config = dict(
    num_hidden_layers=21,
    hidden_size=96,
    num_attention_heads=3,
    num_key_value_heads=3,
    head_dim=32,
    intermediate_size=256,
    vocab_size=8192,
    hidden_act='swiglu',
    norm='rmsnorm',
    norm_place='pre',
    norm_eps=1e-06,
    positions='rope',
    rope_theta=10000.0,
    rope_fraction=1.0,
    qk_norm=False,
    attn_scale=0.177,
    bias='all',
    tie_word_embeddings=False,
    parallel_block=False,
    init='normal',
    init_std_qkv=0.0677,
    init_std_o=0.0105,
    init_std_up=0.0677,
    init_std_down=0.0064,
    optimizer='muon_variant',
    learning_rate=0.00943,
    lr_mult_qkv=0.7,
    lr_mult_o=4.0,
    lr_mult_down=2.0,
    beta1=0.93,
    lr_head=0.00748,
    max_grad_norm=1.0,
    warmup_steps=200,
    schedule='cos',
    final_lr_fraction=0.1,
    batch_tokens=16384,
    max_seq_len=1024,
    doc_mask=True,
    train_tokens=129900000,
    max_steps=7929,
    dataset='wikipedia_en',
)
Each number is 128 + 32 x the weight over its row's rms, rounded and kept within 0 to 255. Layers, rows and columns count from 0. Numbers have three digits each. The size before them is the row's rms in percent of the matrix's.

# layer 15 attention query, 96x96, rms 0.116, rows 0-95, columns 48-95
081:123117140168050111127097170107132135125123181106150129148172112139131092045188111143125153144135089106050143116160085129156202145205132142128139
065:131130207135137147169117137151093083146110082111168113147069040148159152046166182051149127115072135103154145138182106116099116153121141109143097
065:089170147099120158137172111100145104192124125107133140095178114147087163157100137056125118131150149195177148095125169115152115159137135105151063
088:156109191165146134132169146132115127139160157172106193079176065110096127084156125164080076156171068150109110154136140154211099155109119110135168
061:137159091128176102158105054146122187116170122178150122103101186116120132171095196216145159110117117163137131066115094123123086100054146131133156
085:098097124096137155153161140111077141093153159127105161099179119096058089124067112167145113127107100151100103093148174127117096159159105103095112
059:106134128180127109105148154118169135138099186080119198185138136150109094115121172117151129112151129115105133123112166163143097062141133160179131
091:159103135128109066180102093133168095132102110104161129165078158180181161133159105089152140116081168108145169183123094121092167135091098148171155
082:117110136144169156157133131111103100128127157105046145055171107134090080143086128148112112087145101120136101131182135137133136141134153085130102
078:122134077150198121136172123138158076119106176089113114164095137134143186111176131136140131160133183128109130116169129148190127149115182168135150
073:140113155098075151151087138075099133126133076164139115129076204166093099151090157069103105096102135193205168111146121105083116107127136134105116
089:097140118148163206134131152114064105161161145153072133065132131089071096118092102154128114082094084146117116092112167153068084148150155085124147
075:132113127166186159170135138087100152170150119105126116089073135148111091074116073123123109095163111086113126168117134118050150117117152077108151
083:070128102154155120134140131105168111070162109126094133178156052117168163091086131149168092139121151147106127154138140116187128112122161126122089
090:131104093127121093112190150171147096100122118112167169164148118131159154101149184164172181181135161127106100127153121127186116126134139131157125
077:133155108076106081149079146134169164103107130088172130113129155207107134112163141077106127152144115113166147127118141153127099146063150157109170
086:115111128175173111100133099130137095069134119116093104183115093166127216149150117194093138117148088091092135144154109097130100126117051150118094
099:158123131187113158126086093164074123155112122151158172140040126110110161147078165128154105168084175101109107120099159151106136162150149112156118
095:121145132146152158166157138101145105145142138177125085081084072059096093137113129128090154129133057159182098122125113122075143123132137127137165
093:140101144149173114148157083177074070114136071143054138114158111102173132133147137172158108158134134122144076130129033138168186168150208123109082
083:149123143083097147108080121189110150150139089122146151172132112106106182071108183113154148163143144132098136161112085099150135114115099145101188
100:143149095174159130076086151119062141129158098169101172099084135118088051129145116161105080102088188148171141136062049148124136148160121093125119
097:141097139157105074067153117091194166175125134136214081162110117145182180141096126067124155140134102106133104136099134154126093183100180168127103
092:185116201120136142117137085183118101146137083126097204096121179178134128167133162133143110099097147145107159111186133166129130161138100078156164
100:120165145156121110114160146094149086121196104131064141107174122167153082159112128113183124122139100155171110134127107112142116150134128046082157
092:090154099121161132116142140188178100186135101084146063102079097068108137133127101117087107180112110110167097125134087115111125155140101082151164
093:080165129060126108120118140158088136113144188103113154100141157127146117082070116050130097124084183123170069146084169164183116218122186113148066
099:158127084084134131104214146184151094111150152120151069131166112162158064109134163191121125157153151111126124125155175164109124148108120118116059
094:089093084097109130164155137067116169118135112078107124168114130143130132090115159090066153081147089133109081110113111160139185114137172203134103
105:139148058146166068107117114129140216165108153136166086100142068192181099083153157094122121149175128098149105114169106127110119131155162080105148
097:109115177119129172122107136118177150173133083080193077095133127115087158108096160189127080154094120121121110158130162082102139089120096134173137
092:138113164130131111073096127121132128130150128101165080128090071135098130113130100116099131147150193107101143100130086079117095078126106204114126
051:155118100117188075148092126119175113157108166084157112118106166145110103115019115154135131095160137129140138150159074093094142077157080137165147
068:132147147109143126129053093124143098126127119036129107107133093120042159089099166156113148115109122096184168084164080095099129117138090110161075
063:184181166128117095105157144148157036155147159086117109123126105120098181138114176162127134089094050156173169121145101075129139133113066069159156
072:123129121048146180099098102134147081155116152058084115130133131120092159148111140143156129094171129117172133116167127113091104141144107085154065
055:137143090180165133086141137129153085133113139169093101145080152122167117121104141095078146108141079104119156107120096116135108104138124113152129
074:121173141155134091098104108100128124142119166047131115168115161125040167090096175135076149115150140099190159111132092055094143114176098072175115
075:120140106141091109087162127117155081121090159101112109135136171133106194126122170154068133119145080125141181055131098105113175092149084117147137
076:118130137124113142103151067130144087107159135104160106107104095164043180179122140155129188100144081166172120096122139126045184138149079105089091
070:125113117175126165167098129147085175127205110144134140097123105119168070127124066086142139161151174124091107155141117157103118139105186212150174
064:102161121107118140113076151114149146083152126160123100121140162150099159091137143112087097154119136121150145135128108104149113179142129098164150
093:105086116146125145159112161151101177150174124122118104122172118110174106129160087117172118191136184074077102159140149162129040146098134174126136
075:107147089165107062095091164124119104103138155120151117166114099130109160091101166116074117153130107133153096094107097114203115121203130123186173
083:120061137199137141171112101132098168129135137145136188164098104099132103163122091125174132146099167148091108166112162193109140153111116124107076
068:117085155155107132111113162088141177167119134149151099129090146141095096130096087061173136123135162108092202122108091163104076135160142171110155
094:159148088181140169187117124185122148106122116114098203149128156061151118129121143101130119082094105205138113128141158164107195099122059147112103
083:116154158113116160153095126148089097128146127150147098123127094148170151092141164144151134138137154156083192086138146154129067169146190135135138
107:117129115123113111109137150144142109079160148083098162118109186120111160164107155192140139186087088115170150131172114137139160113168090133131123
087:195048130193208116140196128122093105146103133155098136140121111109146140088129100143133169098139162141151163070116124123113123147116163063144129
130:109092126142175175180167107157107151203130126163098137114173127114153129148167134135176099105158145158134155159153166116077093127100129086101109
109:077091142107106077081068133155123177133146177145121137105110097200093082108132092104140101135129108085083142139130125173116097151159113205087148
121:135161092076180183102104135113114105139138133158091097149171116092127128117150145146063150080169117133149198075080079132125110080157125180125170
130:135085148104132129151091169105175138104190113136139147155096168143132142116197126174119076151090081111152099168168170130143179102137071122139143
141:170180163149085091138136172162153146121094135107136142183149119149102148143191071121117169113100168158144138119117143069097066058141126137151143
122:154128113134168129180130083139133137125110108127104150099094159195107000153119135123126111134126143110101099064155171130131133095110137052145129
143:136140109193165162187093122127121093126131152109109150117082145136135121104140172172082047100168141099049102109079086179153127113139118142142110
134:089142118135124107092153082115108158170118088168126132169186093185086128089097141127108069106149107140108155159114106222160114082140135133071104
147:086098118106118128076155198161074154107064204075120107145174151114185059098151110143140089081121099156113119131124131072188132127124126080132112
137:099173117103183124146171146079184130091129123073136141123152135181104157159129185149168079181176166108098135095185102124143156091178147181118093
147:149083111168133091129158132150133124140137042090127093151122129155161115096121113151100137145178145077137069158112095122087149035153094146179157
145:118164135118179107188112113168183219131059164126113047108126136114129154120137091142113102113110131097072121123163140110158117202103129094097086
154:149128100148092117149148128145112042116060177081111161103122080131070092115144147115125151118112128139108120149159099125078146168121080170088070
157:159141152087174095129048143107092153054102089086086139098102155109123130146098086118158115102119131181134055144117168150110136117137075141103119
062:126089157128119094129103131107151225209141146162142163102140151124124096092128114139106129138096162106104163163130069156129143155132092160177094
049:136132149104158109130129155094173135170120144119140109086166156121123119133105138162121146165147107139090137102117066145075145085054078118160148
059:172144136108146073108096092094151184201124143117116103087164174100120115145130119148146144130100139102155184132102096130122150137135093075176091
054:165136169073144140114131123143120045075095102131146138140110023158131129161166124125146111138126108190088138109184130076133166104087176147087170
074:086170100101125175136133157122098059047118095142123104174116085135163135129136172141162109107155101169105119096180175098135129103131157127095202
051:100141089157108162154118158150112179102156216156142139142129156118099125178135080098151140154084193085144134117085111150119083135168101164125071
054:165108142150150095101092118090120187177116135132154151122087150177067118105178169108092121094124109182147105153095109141102150102093104093159132
068:120174114115105123099150145122088070080122084102108094157074078127129122103141187155118100065179043196146117085169158082175182077125128140098134
056:139148126109154175199109103120135054105159119111084143131146109131144109141105135148210107173122120118107143126186113092130098142118078128121159
084:121092119146169120157102149119118209147156185092107155131160185137080133164142089120145163177109201049126149193112093137101091180137131161151110
084:103080134184158088148104140159115203091134191092095117170130140138087122125116110134178138180099193076091124185120135166141123161146153177154108
067:141137150153136088098114145113144212177089131130179096124079196115124133115128143124089097117122173146120177110107118107233096164152191147159096
092:113163134156120130115106152161146096048128112152121150184052083153153129134155168116124102102124101210131089145130164100135185089149125146122149
086:117099143152121141155101104171110131160147136106095136117140191123056138105095096146167111170095189117145148174156132099142089169133174155123082
094:122078123164153110155136107126088166142188159091094236115157128156139115155111084117158144180115151063098124141127129151103122137113112158105137
086:075176109161118115084096149143121126042128123191145147192079085126128149103181131125109141114133104207127105104083145150182153110152148176138144
099:165148164105106146099174149081145126120105137109193137143138142189168104143150165082098105083131081112124154073144132155094139061127135115133155
102:130080120125113136142141159124133098130186148109114185141108111117059150143154106138136073162097128141149053170175130137123191140167099165110087
132:201120123137084086159082162153126106100152146168110092174110037130104136078196131115128100131109144153124106126140091179129102149160090150124133
105:153146076156156119161104133181173064047146144131106206187093162115124119120091165104115196127120102164105161148172164077141179154118128159187125
122:137092127119038143106161173172082090156140190118184145132133167111124083141143118132092135112120102134131119168134141146162113110159135099125123
130:117155079114151181120119084161098152115059111141104099156174087083071122132125085123067116059182085124112127139129079082130108095118102136112109
131:110091141151199171093089169099127094138129111189132106069139104067141107161130110160103107128130129114144130069116163121141118151122162131131166
147:108119203125112132100088128164118167066142135146142065153101139097181149124138069128101091118124082099129094078070207127176163152074083088135152
132:141084105128071194088124108138139096134159146138125120139107133128118137080164123166084151109130083069148140204183121106095120060107131142195139
130:122143143099157122082152188140109159099178131176122134116101109172125175161086134126129065109156148114120172142023107179133128113141128177125155
139:162144097177117103139236190133106125130098152133195116148190067114125167118131141125068103143123146114083153128115099112127121136122114185108106
143:160097142083092151160105117119055131109116123091059154136133110057069171146133090133120172112125112157182165122149119154052168050150126194104110
143:131137084162177102145036086202090109178103093177132132099105136138124146118074138083119133081125148124093179100113093146161101190117177079088138
126:170097113127159111124177112097138131119137130154115091160078074098074065072078114135116119129099086095156072154053106117058167160087119111112150
135:165130112212138102150139170134104125106095096074157156067121167166080053166091132143159072101150152101100120104163118126135169138126134111182121
137:097087129061176112117108137113077142094111147094102100129162108128159075083159161165091037104176116090047138128107093154163159096126127134128098